python train.py --n_layer=22 --d_model=128 --n_head=2 --n_kv_head=2 --head_dim=64 --d_mlp=512 --vocab_size=2048 --activation="gelu" --norm="layernorm" --norm_place="pre" --norm_eps=1e-06 --positions="learned" --qk_norm=false --attn_scale=0.125 --bias="none" --tie_embeddings=true --parallel_block=false --init="normal" --init_std_qkv=0.0504 --init_std_o=0.0076 --init_std_up=0.0504 --init_std_down=0.0038 --optimizer="soap_variant" --lr=0.0142 --beta1=0.95 --beta2=0.98 --weight_decay=0.038 --lr_head=0.0104 --grad_clip=0.5 --warmup_steps=200 --schedule="wsd" --decay_fraction=0.768 --decay_shape="linear" --final_lr_fraction=0.0 --batch_tokens=65536 --seq_len=1024 --doc_mask=true --train_tokens=143400000 --steps=2189 --dataset="wikipedia_en"
Each number is 128 + 32 x the weight over its row's rms, rounded and kept within 0 to 255. Layers, rows and columns count from 0. Numbers have three digits each. The size before them is the row's rms in percent of the matrix's.

# layer 11 attention query, 128x128, rms 0.341, rows 0-54, columns 0-127
103:156210082141094131143162127115137027135156091140157172123134139124157132133166138097079165114116173131127161194117144164141166102158174156154170122124094095129130131090063121132145101105169159175093140162096143135134114146161150112121105130206130104130156093157130197131095108098138203139134113131159134153100160133059113132177142076146076196088101153137084148063134121108143135084126
104:118191142116117158102153053118115091128162077138114087151111107184154137112126086174117146184144136123158158163127110137107144133114182087084151127116140161101112174146165101061144146150109127163141088131156147130135146129126084096129136169099174148182115120110152124111117115118125103157163141134101167121149111107116162078157087096147123087148098243113131140115214063186033120159094
097:147103133137118168171164122111090190143196139129152131181183139130156084133139114205050168073163099148154083101099147121164176115115205149130105148137122118123122098161101153151101123077062120116123100055123109087134142157131182134104151189121130169113112086109114132092159103082120109089166140092128133156096135112107129166089111139238115150110107138119070155105160104146127125147116
091:072118102153043116121153142155048153122133169035185136119100117160129120116137096133108149140132176110135129140038135142134124100135121134071169140125149129098174127112103155146093120108152134130139100131125105111026209119179161111147058178108091138138137170098138119170168149147158138171153077119130114101191091131185128126129125141145132095121131174147092176123139160131122118179110
110:163110132139219145047101125154164127141112164100069122116127150105151170157137125155140150142109129131172093136047141194127115154130130165123100116077173134118128156062139110154139110106155167122086161143149060073090137130104136100138096125108148154120116164103115114074100186111184136119121146080124205077129143135115112105188118173122137110167122123084163159108159091167136045172146
100:152084154097129081082140137100142081185157098126110098107156103070144191156181097146115136134122114141112144108131104101145105144033119184103164129144059087054138118129152150142162136098195132107113111100099097150167118136095137123157167084123118163120119149130139156137129154066133191157121095130150143205145146219095132136211149109106162178099123108080127134149147138129115157132087
099:131187089178130140152174127138124134143137202138138142154088178095139070157084085097146061142143127108075111137152147117110147083104070066109118122186122161183117093158126066136072156145146075136076176133087115108133090149094104182120119077136084161148114102160151077056110124131137130080093140106170123094143143133094150158149139182097066140131121145157107095155114126077166124114149
098:121142129100139167094169158082093107118128132101125129123163183159185114090075100190125176115162143161082118016168136099109100139168123143154067074132142121127169104132127181236142164100109134134168124124112153151118137126109131103104108138162080144143182175096120162170125120184103166116122118102127148074060122154145132154102138163150168133133153142135082101183151169158139110091129
098:126088103151053127159132097092148131158023069096156146055059144119125071089152106176105133192132083115141120095201140087112161115108142138128139131133193132093179117157141121114168171139122090142138130121100043121193147197086116136121177166144108150097111095160113100137096149152115131133108094168112121135121079110134127083126117149087144179132127084152139129106135110143159106130152
100:086106145092102121120204098159160111136091197142217116150153183118156136187157192169145137095107155175117102120145135122126117154146090087102176125074159072115116123132158112177167152097143143132149081163139124146131102134117131085146117204064124141103127157116106138120086117115155142157109125162117136093132149076128212084146113121187169144170101124177109130130079154137142049148145
096:167137174174184119141072034109112091111148085119166110184123126098122112131122182133159128192136128164147141160126110165077132125095127119168150061128110103131153088150169142227137161130102154110119113117117152093149099129104092106161123142175101129123136183169084074111162140155094122125118092179097089117142099140193129125142095158140127099099082113090167125111136126162090208106070
106:142133165071156127138158131127114102149149154160139147168162197075140133131152137065126071131118113113067211076124065172164111121141106175121127084113109164142162173136160107109057146112125132094122063133166127084124153143138106187113199189175056162109117148140179126128104092120119067140109074107106132093107126117123113124147173130133095141127114118087098122116096106096092117197152
097:118135141137139147138141085143089200102135134118173094097115132144102108084119116097116107113175123173156125101129156121160158091133101098130091132101064163128181165099139073169148137113195163128166129153094068132148144101145122113120105076144183114132158164114113130076093130104101138122089136142084215149138144116132153202162099170096194097085157081135182198100158107114113057185122
098:160132138129113160115150162097150140101130127079212132102119140138138093107170096142069092165121119078150125120122106129102108126093102064092129082158127133192110116167133138170103131160171140127175093106120180136120157108139178103056130083099085070180113105182152125180141129102103183102079091115141100116141160123111158184141130121094161156084177095050146122142102163073128120161056
091:121091082098112071083158170164135177120109150178119176136094103133147108075110134124135113145091143177094051152062112122165190138198124101164113131104094140089164110135093118136144139177120120159182118069128136138114074148153163144089119074163085126143106101131149145133160166133142195108138132141122133158123069126153117078186153154090071149132183138091093129140175194172130134118167
105:093198102176159091126132087141163088102126213135143076186102102117125151110148139133112149119124073129133120152061109114118127111123102114157029139087111127157101083109134095111137072162130167180121136190139087103102186153160148142134176126119140121111117152150113149101148165094117135131119144151161138134127191043104101162078120123135116089133147103090126123104224085124076097161133
109:106113122067089095144143115089141136172094137139138085162136146117106144122162127107124134107080150087125105143129159138096109132077138104109154090146115185132051113043108091158129157162135161124085112046138160138087122047135117214143133128097135119128166108081118110191163194089177180189130118095112070162113115173166164160146123129175120110150135160104116149065122139156102113106140
096:140086166145115138111145136121114093152152133128123083084107139120113118116129055096106112125171111153064135109120130106161200093133167090131154110100098170092179060181141046190066093146096123180112128065151091145133121129137163192124119077160141120127101098126154142111103104135084112183072150161153168155182096139122110129078175133195109160164085147169159139105155161106101122115143
090:196089090146124120133099098150112126141140110192093077141128126194088126099109179121139104144144102109145106120170116127121055123044126105115083149235163121132191156121131128096189147141124168116140157143135132124168155092105138176207123145096131180134108074106110104157117147144134065152125153122062119120140165118168071109131097074101128096088094115123107149104157139150149175112165
106:099140134135099130088065167089170142127144145116141148156097103133102117104180083150160230141123144189130148173127131143049101125145167143109110132131145106118165153123073099102098124153165107092103056157225133099164108137133134170104151112139116157117173113164150132096129136167130104078151160163128113112129114150149091138130069140157212124117153056115168101098117137151117097178195
103:175064106136092187126085161131102169044113166114081123182176174153128112136115104132103116078125116136160134137082072125118138107130133129084155131144205161127145105114137139142158153096102103160076119118144083120152100101160151096119100157100157232126149115172071106109119147108083129185167098148110117121071158164130139085126114134176114093144076140126129105180077140117119052129153
104:150066120131173180180109119152118084196173150066126230146115126114120099141094121170161098151120176136095151120139112113153130118170152145165103166071182128090163071103115100119103135137127081144089104116155238121104152123116081079126173112142084121111101137104124129123081109152102113123132174129159117091166111113142165160128139179117125167118068101110073177155151107134102173127135
101:096096112181200129109112119148115132169138127114160195085125120081120110113121146110125188151084181109136151138127118109155100100109122182060147092130098121131062116131141143074114138106149160145158137121083153123093135125059193186105116157058113085128178075151090137181203094157155150127141074152131200120082134098149123131125155134162083125131104140066116152178142168116122154087117
096:152114150119169124081117171108094139137189134123108160155106172109112115115162149119084108136192140169184157109117124144087159060169061162102124197106111128190091051131113078171154163154133145131107091071102144102089157108123147112111116175124108132113104075123141141130119155098117143123200190110078128111148120120067129167140148048160164146117139083146165126096152081154137175146107
109:150130128142197099165152170188163112139163150099088136103116098103098135125149187126148074158159112149082102183089145156132119131033115104158178179095171154128114097172068110171078071170168171058144117145096135124078173129128134082122139129125169120112141120125129145099117149142098094109152144154149112139095117132170153137162056163060127118095145189163102154143152141095104142113169
104:140132145158122097125134084116180137134100140182156114095128123115162129100145163100159171162087107095092058170181203125088091172119193148103074117116091099138071154123130214144139089115134132124152143133152143132146147157166138114118066131110099134094164128126116144175112115116133078116230154093142133140192088127078168180119118131140145073160092143171136090078138145107103078160119
092:078156136097105128181148115134084087123162130158138147220124103161163129166135122105171150164080116070105135106105113098057116072094113188110180100124144074105154146119161136138113081098145121111122100074120109113180094100159111120123147135106163108155113084179120127141152154080156104179111140129135092051130110065125151094096138114104167179083085126129164140158028157142110122148131
108:031155134128126121129104127082107110164086122160121148138105151091155134190175136168054090147117156196083113100067142184112166080106131169110188073157154098141098116075064162066105157155136084145085099151148129188122092116148138116122088176098164136118112120168070118109138149098125124094133103129109144124146153085112125137109135096085148147141084161153101093089078124176145109149118
097:108119120149111089147112072185118188108206104146161146096108109108154140139108119110103120132131102108119118120076122153122138119098164078117117134130153156140132101203125162116117056189166098120117161139108125138093149146134102137086081112065139137121109136160130091079194098185233205142162130194113084080156122126121177080099106149120109062119159123108116097114089163101143097124120
094:096137120105041171070138125113152105135174074136157084119096130150103181135196111144116191133097117120174113158147111105120176149123169095176101187163128116138131133116111150162153147119088187129118079131159080119035095105135130162163070061174128120117077140064180134139087096160149120119167122138139116156176156137150148106139126120106110149091137163177084135118133089183142111092145
102:144112115118143144172131147121058143065139126121164144120158140067078172154160119123091114074131135169076175092103095148096099171124141169185152165085140094121089115156148138136117124161108100073115144073150162149174113118144179147182124133149155075149124154090148114132080135102125048186144173156146129135107100114108173176136145150071142160115135094088162145089110078159195169131186
089:119124123113147142170125186142145086105080156182142141145153125122175147194129117129108179123092138125130125067143125118111077106148143145088129126130110087081127140106065195083075104144105056123152173086150133117144147139194116151138142096123050079178144080162170136105136134133166074145081119155179102090181128120126104096178098114151066113144062162165099103123149180117096147162119
102:080153080125158178093082128176106140091158130178150150150168135139124114178164138115132121071154100139157141099145162133138138160057138089039114073139095110161092137110134147106203065144106081142108081152096154104132096118138109122108130128098082151095135145106119133188048099119092102102121109113098110147183125147138169151151117141099181086135133178052137144189115157172105102098127
096:076112076122109085102080118134145069125150070142151127072127112090139171143118147136125165184158165118168060140138155101201182092127106131145134065161176145121139135154151155167151134135136146125143057150164198131164120138057100121128093158109111125119153155148139127118092119147145104125071135140096137111119113117200101060122136152079109063165079150083165091115157092117195118123118
105:062053114127097167113114122131026147198114158121137121162157173104121089123074157113091182137185144142057143117146072153175150090165159093140069090143117097153154137149145097078114154126143107134129141122162148160162151082081110136129185161149107167147108134134131170099128110147117071083096149163102114092113155100180136126106178112138078160110138110110127144083095137113147157194115
110:115157122111147147127192088154135113134104111152092166143172161083147079097135128221085131160148124129156182127108088152110138117161151132117064147138112122142141123178107129091204165095158092090113114131120103106195165177158171086069142149108163110183132135129096117137135146130127093128142093150157150118069086193166108121120188141172102125125222103103121090125161085106159148138069
104:098196133088139093101152058121136131130074129101092153138047133088143126185111130185152081102169112116124177160158174151117107129107161110085131110179142118125185140145144180181107125152089150165056143121123165111120111137126109159124153086124112174100114161067160150137109070091178138112128099106046091072102148164148160074157122112141124149087113198162144136092139126115117159125143
098:127161117136098128133151134126122088091079121064125121125165118126178136122164128080177138092128154165128107182101091122169061036111145093115173150137167181164066109134107214095074094133126133176127150111165137127101078179091170133099117136114207077113117125149126168191119164143193094128112103155135146181121080127127148098120163116167088158151150158123105146110113078151109118118134
101:094081134098112216106149131108149130099183111121118056167133164148194105114135091153111117151134116134137091122085164099204134112177116116131059145138166070131110155149061154160066120118120129160129109130109160134176129138088106123114156152140158116061162127082085134162091142143175115128111184163130072103178170117195114111146072147117141150071171125093160144102145088091105102126134
104:128141120136153162073141154160156168092172066129082110146124175138117155128176120095163103120143109138157108116107131124137166081145100143084116122095141155116112158142116094072127168123163100088118162090190149097157135114070146135109076104162176130076108154106189190066157146111103115127137136120121097150148117201153160164162091094091118172116160116103137100059134076161180064208106
106:103056157078119163086067115121176087188131131146139131117176106103168146118135097088156106115137174202199093150107126160127167165163108149114099147102072171129108143128141137115131147109133133185173153177178122104131146079106100169163180126103139176145127102158091180094078107121065124173143116105091132129137080103148069139108118115169120186117087096126107119168133164125182124085096
091:056086125151136144200135085113142154112127089159099105152172101088142156153158137103145154122186111147082110161154114124121159054081121134112149079105138199120125147082104127104118135151171097108078125107128152112169146108152150174149125149127081126101119117182138085111166026161164114140152176080119091114188141085164147133115126107070071098132172168101146176111154182107126163123109
102:067126126143173134174139122137162124163131108106112175091156145154189097088114148142184146124135110126134110121095098102088159106156184143110101079226092144099143146106104234121084070144115088109122091114177107185119150095131172109151150075090130100129205154131148101166061162149149121148122122121124138104125106163131098151124138131129100142085187117172169110185118153142154136147077
103:096151181100119139208085153093140110130117101133126148123152083116102132114159116107197130103146154102168141065139159106115139183140176106190115106108117183092100152081131118123157064123135134134108150187083118138124132201124100071167091082146118155160106102077155107138166104162153110041164096090148143134147163166176166158121136130152150188154109098197078144150162125168120141126113
105:141132139107071057089101152109100143164123101149135127072143060123115153120168110131175178108123114188123141166119118140180086092129173103149144116138074119113135132165183186143142186154123144144134110144124152109170119147131111086097109121097106145143118106122112100117037168117131170061145124159083194177166142126101145163080156105110153111150150171183051128135124100124099078208117
092:145106089078120112113155095105175100122152143088106120131161072128112125078138107112118147124167105085139083118095119105156150188148186184133138097112145194117079109196109154093133148128120117156122138132082116137116126158074134112180207090088179139108134181099106138083131190147071101140155143083169118112177089144118106126102148095109139142091197147201128161114084118095092138197155
100:120003082127152116114136141123160073129140082201132141135143115101127120095110142125185145150107112160104149109124149093146118147132101085132072120105134098149088119092102130132199135115184163088200117137155154161080075071045140162095068137134149120114150129144137148093129137160234101112171106152134125158166149132173127115129154101130124167133152083115087143118129117125169129095101
101:141138129104105169101124120181142168106114170142141043134112164123117105077125132130110136148092136147154105127162137185087196121095120131139099140098102102111105120178121110183067106135198164096148121085111146201128094105118130174153097137123140127128121136117123195131111193155179132071171055163114074152140146099164106086161110182108080085156130174088122103152088141078177173133113
090:090145087044145125113139107063115084071170088098150126106182117115167113170128164113122145093143160127130144192094165094118133133130160154172169129147120123126141151060094096111117122123123094054114155091134176138113148127077151109061127069145124087122141120113110168067116119139106054070113105159143077159111083080196145137151156143142156109195078111106113146111093108093146138135155
105:146145112154092086134104116097095119097107127117111111149120082128167180178140143128089128158090181137141105138160150140121096048089077102099116138179168106122152160153100134100117132167092102106121173096125124166165152062109187074173140160135061093064118138142093127100137139133148116142123117090151109127120122121094106116071122127142117131133189159234201115121192099073170183132117
098:158132104114065151168087139154129088162134084142149158145169116167117085145131103163154112092172126135136122110161177127140097104110147116171082143096100132123136128160153164135098180173121093144154123058126119155121123116166167105128118107139172108070149142140114176094124138184128147141131151056147055163189065173089034130136128164105116126105179151166158160166155098104074191120077
091:140123141138217122135124132139130108119109102112115111096159155125134126120163154148161084100156141132152071157151158121156134118117121139101105183096172058072099175100114192110149128212078148168184103112153120053141117083126094131148151159165189060122160067100108166128200132093139108101091086166101164150125088163116126145165116166135095158154134074116138109106107109090168137075132
103:166133133120123144153160062154173165116108188149111136174140136097089130113154086121170184123072148104137092114091107130143065106187120094088094118118136110124110135140110102184056084106177150124172124109122170089097077126107127149101115214081138110130148174191085107151126149059195101169186142134161157131117126092112092138116113136160106119190101120133122110153082163152102084138094
096:152085134097126094177142133128096116138128173126126100184157107093071155125138141110158077141058159075172132114118111164184095162175108152160093163118055124078093147098123152095173143145071145144088168144179101164121137120168156126181158105104136136118133111177083119118131137115135148126126141101159080172092112079200123135147159113055185109110176122149128194142154132115161120164196
096:115194096119115078092145195087108111098099147177090133141138044130128176109122150084207111172070103105081102084101114134113119114090079093107124100115153120114075119110158104098153102137179133106175128166101125149093143115128110113110072070176169178130118192116121123134126182142104119147138125105178168139163176114130171146102075162137126126139131141185064084148093094109140152094131
# layer 11 attention key, 128x128, rms 0.328, rows 0-53, columns 0-127
099:178167096106106110118146136128129069117158093093188181088133130106120098138161063140073161085123133145106106143090110124136140103120168105082175139107094114121132141122099150185159053089138139137116167127139119123128092184141138099165118141180163156115082147159103146143088115126103161144136103149167219140092099146072095135150122107136115121086119132186138174039124110028118171088123
103:094148203133086094070089112104129090124168084094101082151135104166108143109178116116099172118197136126170126141136081175179157114110144099168165109115105199122148090129165115064120087147117147113120083124139113150102100128149069112106141136122131148125138121130112095078102138128110099166118150139121166221165139215127135113147175077153095136178135183145100173156159105182152118170101
103:115123097157143157151106108116092185100175102123167122125120202129110097089116102183043161140126085129110065167126187125133111129187182172138125154175150121114151065138090086117133154091136058079054126074129081070083134156178129144113077122167130107102113121115137118088080144159136136095130156115098123173100095100098113087093133150156119127115137125137163171147159069122090166118136
092:090122126107073158175139085163107114132142166060111132050097140156108127137176095171083181114148124162168129139067142117123167154090086147095107206173107162057157179150146073143098119186139144114125148110131110123083170118137110140117100128070104153216123159110171112131089117075120119096163126087149091141116083108142146114138148092077111120094128171153135162152178120151101104167127
109:127123114164170131119120171120134150137067184050120093127154190107183121140158113106132172103129162124128091175067106126161127113139006150093125083096119140088108155082109148151110093105135212112097077128072095064121147158120103063121118110078065147133163173131094126119139161114155144075099154155125125126128105116087136154131110143134171128155132128145153147164181103164115139112168
096:129129090139168141103099136127176068148165111145123084134106168109164179132123127110057106119122117128127148093142148111145086096077150173094214062078120072125164135061122106084150199156083128103081079157114140119157121126169158108144161110079135132198123119180129098138138142176118188138160107101126132150129161154113112130114139136124128124045108089062160150111144142159120203149115
103:171184132117132139101132151153106135103124115179116131152079124078171177148082112118154111162143123171101112116140082101047134062138182067137120121149138149124130155083139122099043103112153080132108146130059100165156154174097177142109159091168086133141091166106140139118153129152157167060104082099171153097169170125067091150159125160142097084154135127150120083148103143082084077137142
094:105084141186114205199169051119116143170188076124128141126146125124134121113134148193082145158153157114057123054127157128131092154174095161153132128143154126119132103085166121211098172126146146127142117189124119094119132121137134120083076120137105143049179165134060092159070114143116146097149095091137119052127114127161111119140124144116181115131150148121077137133143112135136126101162
098:150183125119122210140081082088141134129093131063125113110175113136159141147075114138125132146067105114124137167155113159127155076042143120115155106123147125170165185188106106094136201135098117113101125152107051121106089130113140122166135131132149166160159106135058138083152136173079136158111115154126135100103131056215088077091136163173133110121123115127077106097117108113102093120099
101:149112160115120117133111106160131089163096167154115120117134157135132161151164167099179183081083123101128067111152086160146140205140062131161161163142226092113102117075101107109088166140126157172113097120139161152113200107096132117103129174153161161148156153079121141124087088080072102178070091155135143075077132120123162094187077145171165120137129123111131100154160105154141120121114
098:149131126107130133072105121133107098142136062145098139131118124101165075089125192186103126203110103190100090122137132128093132137085101165182142080146076154126149086131209098140158127126133128100156168102132133078122137152120098126140122115134074104127153161148083140150115160155164123127148103173035125180123137173171145103137069185080159154090095112182139131133048094170157129140104
104:128163135091097113118132134134138083007152096133122173110098190099078116167138108146135077144139129177111183125180125095129111106110119149131145087157153180111110101146107061122149181123140139121121133130155208136196177079126122078095153162142144105086179136167152151141110080141134165120148174089178136122143109125143127135079108122176162099174092118102109153124165079095125060159140
104:067127148130143109054128111138119142066118146106184107112191111175061108051102093090103111129157151124159130169081117100172123152130068071112140076093158186124150228143128128161159152171180175086111114095109085122142124099105141156117138122128120145163157147102123085115060124090106124135124120163107115118166177120135111149157122192104106189106154106131160146116115113078105147147149
099:164178120131144191078137109103127145132137186132118156131102123174061121100157116157114084175157116162108127125094110131132079087137115082151134118135126157169107167147174068197089113107174137116169087115101185091132122100154134142149118147111094181202167123158092086193089125078112166147127128063145138137094085175142105115108133087137121151095159100046124122136096089070118141113075
088:191124117113097175134131081148131152130176152193125163114153103173137137123172117132107106078124138135124156152108149118082155091154090114099156155109130121180119153193100152155134151117100113145098171155134160132157150161137138110124082134098124083139006173115101133111176199169133122087148097180152112144196152124155186100128145153098093124104181154126085176144147154202133136060131
096:121133114144114042064175108088164142081102140170132151108101140131114097121175100085117123160139135112131068148111145158111163139185126100209103165105130141110115149153137148148128099081108199147100085141120064150114215173074152137196137142070112096131152194127157150116098141153133125147150174107189121152091161124117108109149131118128156158127137138056172135131131077063138130127098
110:156123151074110139162118116087139120151101093166118107163112149123151172089202129119118115079065087080126137144118179143048148180104177044089137161149113130064151123071114130114089123143110109111065106148116172148126139095113069181138094120144119105136133161103142096192157167110138222130182128147096103157127059121162118185129113113123118118150151159111112148114107114148163164126158
098:135103173151114176132112088103140066156151120131197165132077138181177091159099100097110094166150118105172084148126108135105210090138139119160180080145157181136130174085140081113115099153119123117126065105199098131137144129123121152063142109187119105133125094133162126146161104192101138142146126117175102159178126102099116125066115131119042152151164137113175113130166166083107154100142
089:109066148113166042112112130098094141103079111169100125222176128129156118071092111105122191142129066160116162157174137173123115112064110132137127152100140113117158149154145154122255166134106161118163163149117132117152147142112111158148167074132120092110118090140133100128148142112151127118085157149076114137137102087190131145141138084129105104148147082130133137124153119141192114182135
104:126161128174167150139104171098201175118109144171195106129109137107115090112148110144128177082175091139189140157111098131125123113122167150075110136142119106128058086191173138103128116160132120167082091106147135100143062151176113146178113110099063144137195104153067132070078180110136073126128167116106135096188115107143145138100065126112126101110081165128092117087137152151154090124138
097:108086068119103130179132099104105100128095142086106138109147162123176174095133101089135163102096109098173140123183176053129140152144080151134130162183143166133100082178053156139122131146167109154104125095098044117100124095168095104090181130111112168130115151173123114163080111166162143168064096193096106128168138121098087132159117056168121152113093152160099111126099113128129090155111
101:155107136118148168114143156188148133111189100073119167145106113116066097169066107188119151096114197160107068099093098131115126142102152144215103180120117122085145145093097115089058117089073118109150160089133125089148124139124089090146133140126140106104159111167095122159118076128116106083109176090168099096145129089109149152156107162145176120109115089133060176170103169171120129112179
097:069160175135148096177129104141156148172133110172074098074096119110121140101129078202125169135142103123120124063095155091128125130089124142099119109160085145065142193164156139074143119092078090113157146121122138103123136098141162141105110150095096130133147151180099127183177114127107152063155132158141167132071094142138151141150196093169161146140105111073137137137167152075127152056054
100:175148116131177126156133146127068120090120098172133089135056125129102137147175152123067118139164114148191166121137092203102118107135111109098100107129101169123065146130094173142117100136176120107111153078115101119081189141188121120125142151095146066095131155136152170121134116128074186099106169088069092091090158169104093143120157180141165190111135149062156124118200130141121146111160
105:139111117158194087102127173202191118134110149110166151127136105149079098130102156157110127148173123158030115084074135129073088157081095081172128202113126128139128138150091122127095112143174130139158158109116088116076123182125116120138118071132113172115144099109120147135158161150145102124143159129190120169129110106098168146131065158057045124109101102121105142131167109197097130129138
103:109143156162103135089156146116179164158084167145141107090141154119158173126171186135139158135105105108101109159139157150121040192153204147143138131098118109187091166149184122136138096135188137098140146144108165091098109100148130134145092126125151155078190096105127123103108102123109095144173126173181104093121086140155149014110106109160124145169133146150154194136124174156083123107176
084:127107162111159144164069178170108117108123134124101163091105099106130150145143083137143113063116132114117090100163110182109122162094076174174221083129115117112115068133125136049140095166118123138141162095139162093112126053130189164154159143160143111170177089193150074113089143136119128099123130118119119183095128110117135131122125081070185082119079123134135154167093089083115092092132
102:123104098135135151160137159149148142056090087107105131086113192122139150182195123174148109112150150197104114122103180129127191102141155155131105114154150128150104101122118133063127119094078069115099145144078129071126101140132136146142102145155176215136106154113148144086172223104063116093114162128052168100146071168119129143158170107128149137121099171163132096121131089156144128137142
100:131137125172124122157112135225101125160109163116068126075093078100115121113147119135148100112139105133120166207142154087079142091162151098145054186129132163126120114139149094114159097112104143090132115089112100142088112108171203171092097143130104188175057143123151145058125103138138079106135127190166078177133141151136141088113074127100136067086124139094167128157129161135158122146151
098:138130149097070154103152115112093110187167100098193054174107102125140119124137090154169174126057104077097112138108065195128151164155151135149109125129118086098092126100136153145171142117111176162077106114201099110110075180135114071121053079156153108160087073093156148120118108083153161145155112125127072135134139163120112117130121124096141108075146171132163108138127121188119127111083
098:143174098099119077164106101171129200095153129133142122149133159126119120114109099134101120115096120125146171108135144119117072118130140151130110094134173059146120126156121062111104071186116067115092158080164159125127130124166126085129143175145207084146188125065158140102112166121078124135109161154165118140069118118116132206068107156087188188110108099096119137138060169146152171138160
103:157070112145093133146123178207121134148120134155125160162059146100163180157106117073197125145119077118194134112102156109080159154065187153131175137100133088127152101190085105159100114148145098118144130155128126108103133148098173155122118115105145041135147097124097141139139098083098049118114075125172135112127134141088152131173146087157186091162140179162110132136136160121094072129134
098:053139091102097127085135159132131109097128098204113120168180118097098248133118135153143161096184105142140111053173067141144165105152148162117102093092144133126186142148122090158177134123142151120125088102126133146119117127146079164082091119101086150146210165127144152113098094119145144142102136136088099154097087138153093143149142123161180104091085117138159152127067191160143122113151
093:106134102172130131080122124143147097115096108154166192144177106132126124146144143203143129197101132116140091149156116161182119122107106140156110092133125166110155150134142143097131071119101181196167126160134114131159098109042139115164098151101118216147097136181067103118108146146158115094118140095081120134159088079183118117122121154184137104120143146188110054196107110187167168134119
101:131084155137158176156080097143057138042098089186072114154105129135071112101094068150093145184114144126147192096126153114157157127124122131190094109127158134103125085134158075027126160073146106145099143136110111148155133134113083150098149149127177090102089117116162101094078120131185090102088136120128129095169112123143125146114125127120147123143170148136157100055147117077142191123127
109:118134116152093118084130111128067171126168118123153191125103144161115116111088139144074151181144136172164205151142114138100122153135109104122113081128149114141140063153097186093090139121100115105136083124090107175108095144142138107104130140097164093088120082208105110064128141130120128165116060144117138091079144200185140139121179080218147096111172126146113115092162116131137168147060
107:154144166075156100098118129170172142102119095095121185140132104148119132144128177142145157130125129141119113126117152127134142085091147115077145150148084140121121095077123183167141130120097138187084084146102130134161157142167079118137133072209100169096107118063174174140080062108150100108138062091145079099101179208157166153102108143199145073169110129095166118127107125160168123168151
092:117179105090058109171142139156182103141078112110118113154115126103156099159145135190152118117153135130179099135122130129155184159196116143098124145177168102140116195121087120081044102150094128095117176160148130108112124167137093103170124132108168056173103105143153168127119142142140103093131064134154159182082124160132120110068150059143063183121122145149116125055118086124147128106135
099:135098129174142176077106147203104165132138103086127109141136127088141136077162093137094112139170135067166096104156139160153144154154139132126055083118188107134129139136070154187143095079110165135102123164107092159068136141117090143095115108106201068144170079106132156148073129125141164102126158129131103138158138081181186132142078087160138122083162100149102114149142089082063105168120
109:135128083226189134098118161133172113126154130149120151176131165089087169147140122121208112081134128146157154180120125102118134071120102091093094078146155151125106123140156111095061143156160144117139136147140148115147130145119165164139085147102165048099094148093175130078108138136103184131143186147130082115178160164136082187110118133165115183127192132153179081099160131148136159136086
099:121078090112121129093106086149165075176086117150160163131123100120154110140131115078125107098071140145189151106126154142176147174141117098119148107182094134047108096136160158097156224099185162152121114199151137135146149118125113132166152152107121157136135128109141166169125132102099088157125195142085097098184085130074094108127135111178158157107144066169117154121135178140113085054149
093:079112072133143101138107148162122144062130139160121098094095093121113115118084107116124075092156082101027097178172127136092160105103162154083171132173099115087184115166152158064117093069120110149070150095133107133148166071071113200133099064137145171102161110153132134152130153139172141145145155100116136156158108154152134141097118098098155087104129140130168144067116197122117138146134
089:132096129111138145113152106176146145090169094096131154114151098157160155123094071140158092157126128112127128115121127121082128126215148158115100094123070083061118139148154195108118111133159098141101148170121111107127120137128193149096118095111131054110196101175152075170126162119092074128156110096173158136120021162194134099086164125160159112088158163156120127176142137168142085146104
106:082165102154127179183136137085092112160151084088184154146118079180123118112067127087173132108125171054143120120074111099170116141132180103123162161105116099131145162083166142078089135134102144133111169107145180130105107196068128101092049129140124191134158098143122157153189101136141106112123110094104167144124171117151085133064107155126163099122136195147109179158128114100134113093111
115:106171162092105120165087167152147135103109110142108101102099134171167133137120202119179111131112179133158146139205131153176095173149143120106155138116106065117100131149110111138149177088137120144121134139107146033123091114157120104121082131075120096204069195083116138057089125150128101131097113149114141096180185124118101119108170138107076176089085186170123141124156167136110165153115
096:122131081097122135152133206097141117128115146091074106155110137162153149115148091053155103143132141110146166093112106091176142205132113130146121107139151122110134064146094132124138178141157144110076146183165154177131108141101147127101170123067170092112130134120150152109133172219089104148152160067174070098146149084143090075098127141158068147091191134165081099176147140120110173140107
093:180113059182092167153119088154145083150099107171127072165107143070133056091110146134137160159135114142121129132152139158121129144115082101112071093085130086105098187086082186048163085117136209117158127120187192161124122114132169161101048138121180157110135150138128151124155104129148094091124143122154114112115120101125124159138109108129149152137146089114114096087143184156134138085075
094:132081114131051169114177137148133151150053143154114075127126137122151157134148117129117138161163057099168141064104137155118102152121057064140097141173159110165091158145143131146139144137150099147166106122100132166140103134144158158119089170147110123154111106122073140118109165166159185059143110216125091163204080135079142116148076113090175093155141128107148166126137117134114129162056
092:149136073086098086154100133107082121093099124144224121130116142092137177207104108105134186123117121097126117104119167120149113167075119100191152113150113160104171138086104165174080081086117098112134150109198179189090113155120095188144112154111162110148124095132149137115099139163140089091152124092095152120128093160139139175089112111191122062139107069170133103096106173128145129085136
105:161137096128118080127125139103143190131075125098118107109112129148097175207136158123093095164097087129144077137152221177099095059138112173145160133164126100131161151135121177131136084135150136136134139084107061185137127106176163095183119086141121126111107071129144129175145149080189105132158100051124150069111117150131105121110159138104119141124198159145098119110148053115169159128140
100:149096087122090214126134186132154151141180130140165100156159136141101112131106148131113119139128098186125145100110158191171141101162086150123121127088127082128177131163153146123103135169124153144147078096189098151063133092163117139105154163164141131109102130142110154135133126136169121118192115117123046160146045176131059088144109121091075140079182171153093156150052111082113122130157
095:154119171116171127118150122146134110167111212136121109097150057058121116145121118197123087124153154099140157136101165091169124080102119094104142130138072043149138140155183182116125152132114094096162132152147107075140159124110080150112106109101200072132136133086120157098105130132148101131125127197105113152076064134168135178173125114163095159148160091158082122106196117147122112087171
098:138134127137113144143097156140196144140056137156077106087131186121113085048130145122131131110105090137140073152132145183115127136224126107109123125164130115164107143136147141109085065178164140127146119125138210122122104124145176100064081137139115138152148168184110109171098148142083143113142128153127122140163135096100147160144158117171144058182092092149104213124112120085114059168132
097:135107084109128069096132140087117158108109211167134128128122140106118106144156108079162116093083161084127151105097078093150115172169049166113163191130083109135107140150117163140190175109061110129098178164140120158102122090147138097186134130148153135137153127157130140114144136062201135187119134145148107112140138065205077139120184135075102138107166079138133113155093117163134147161135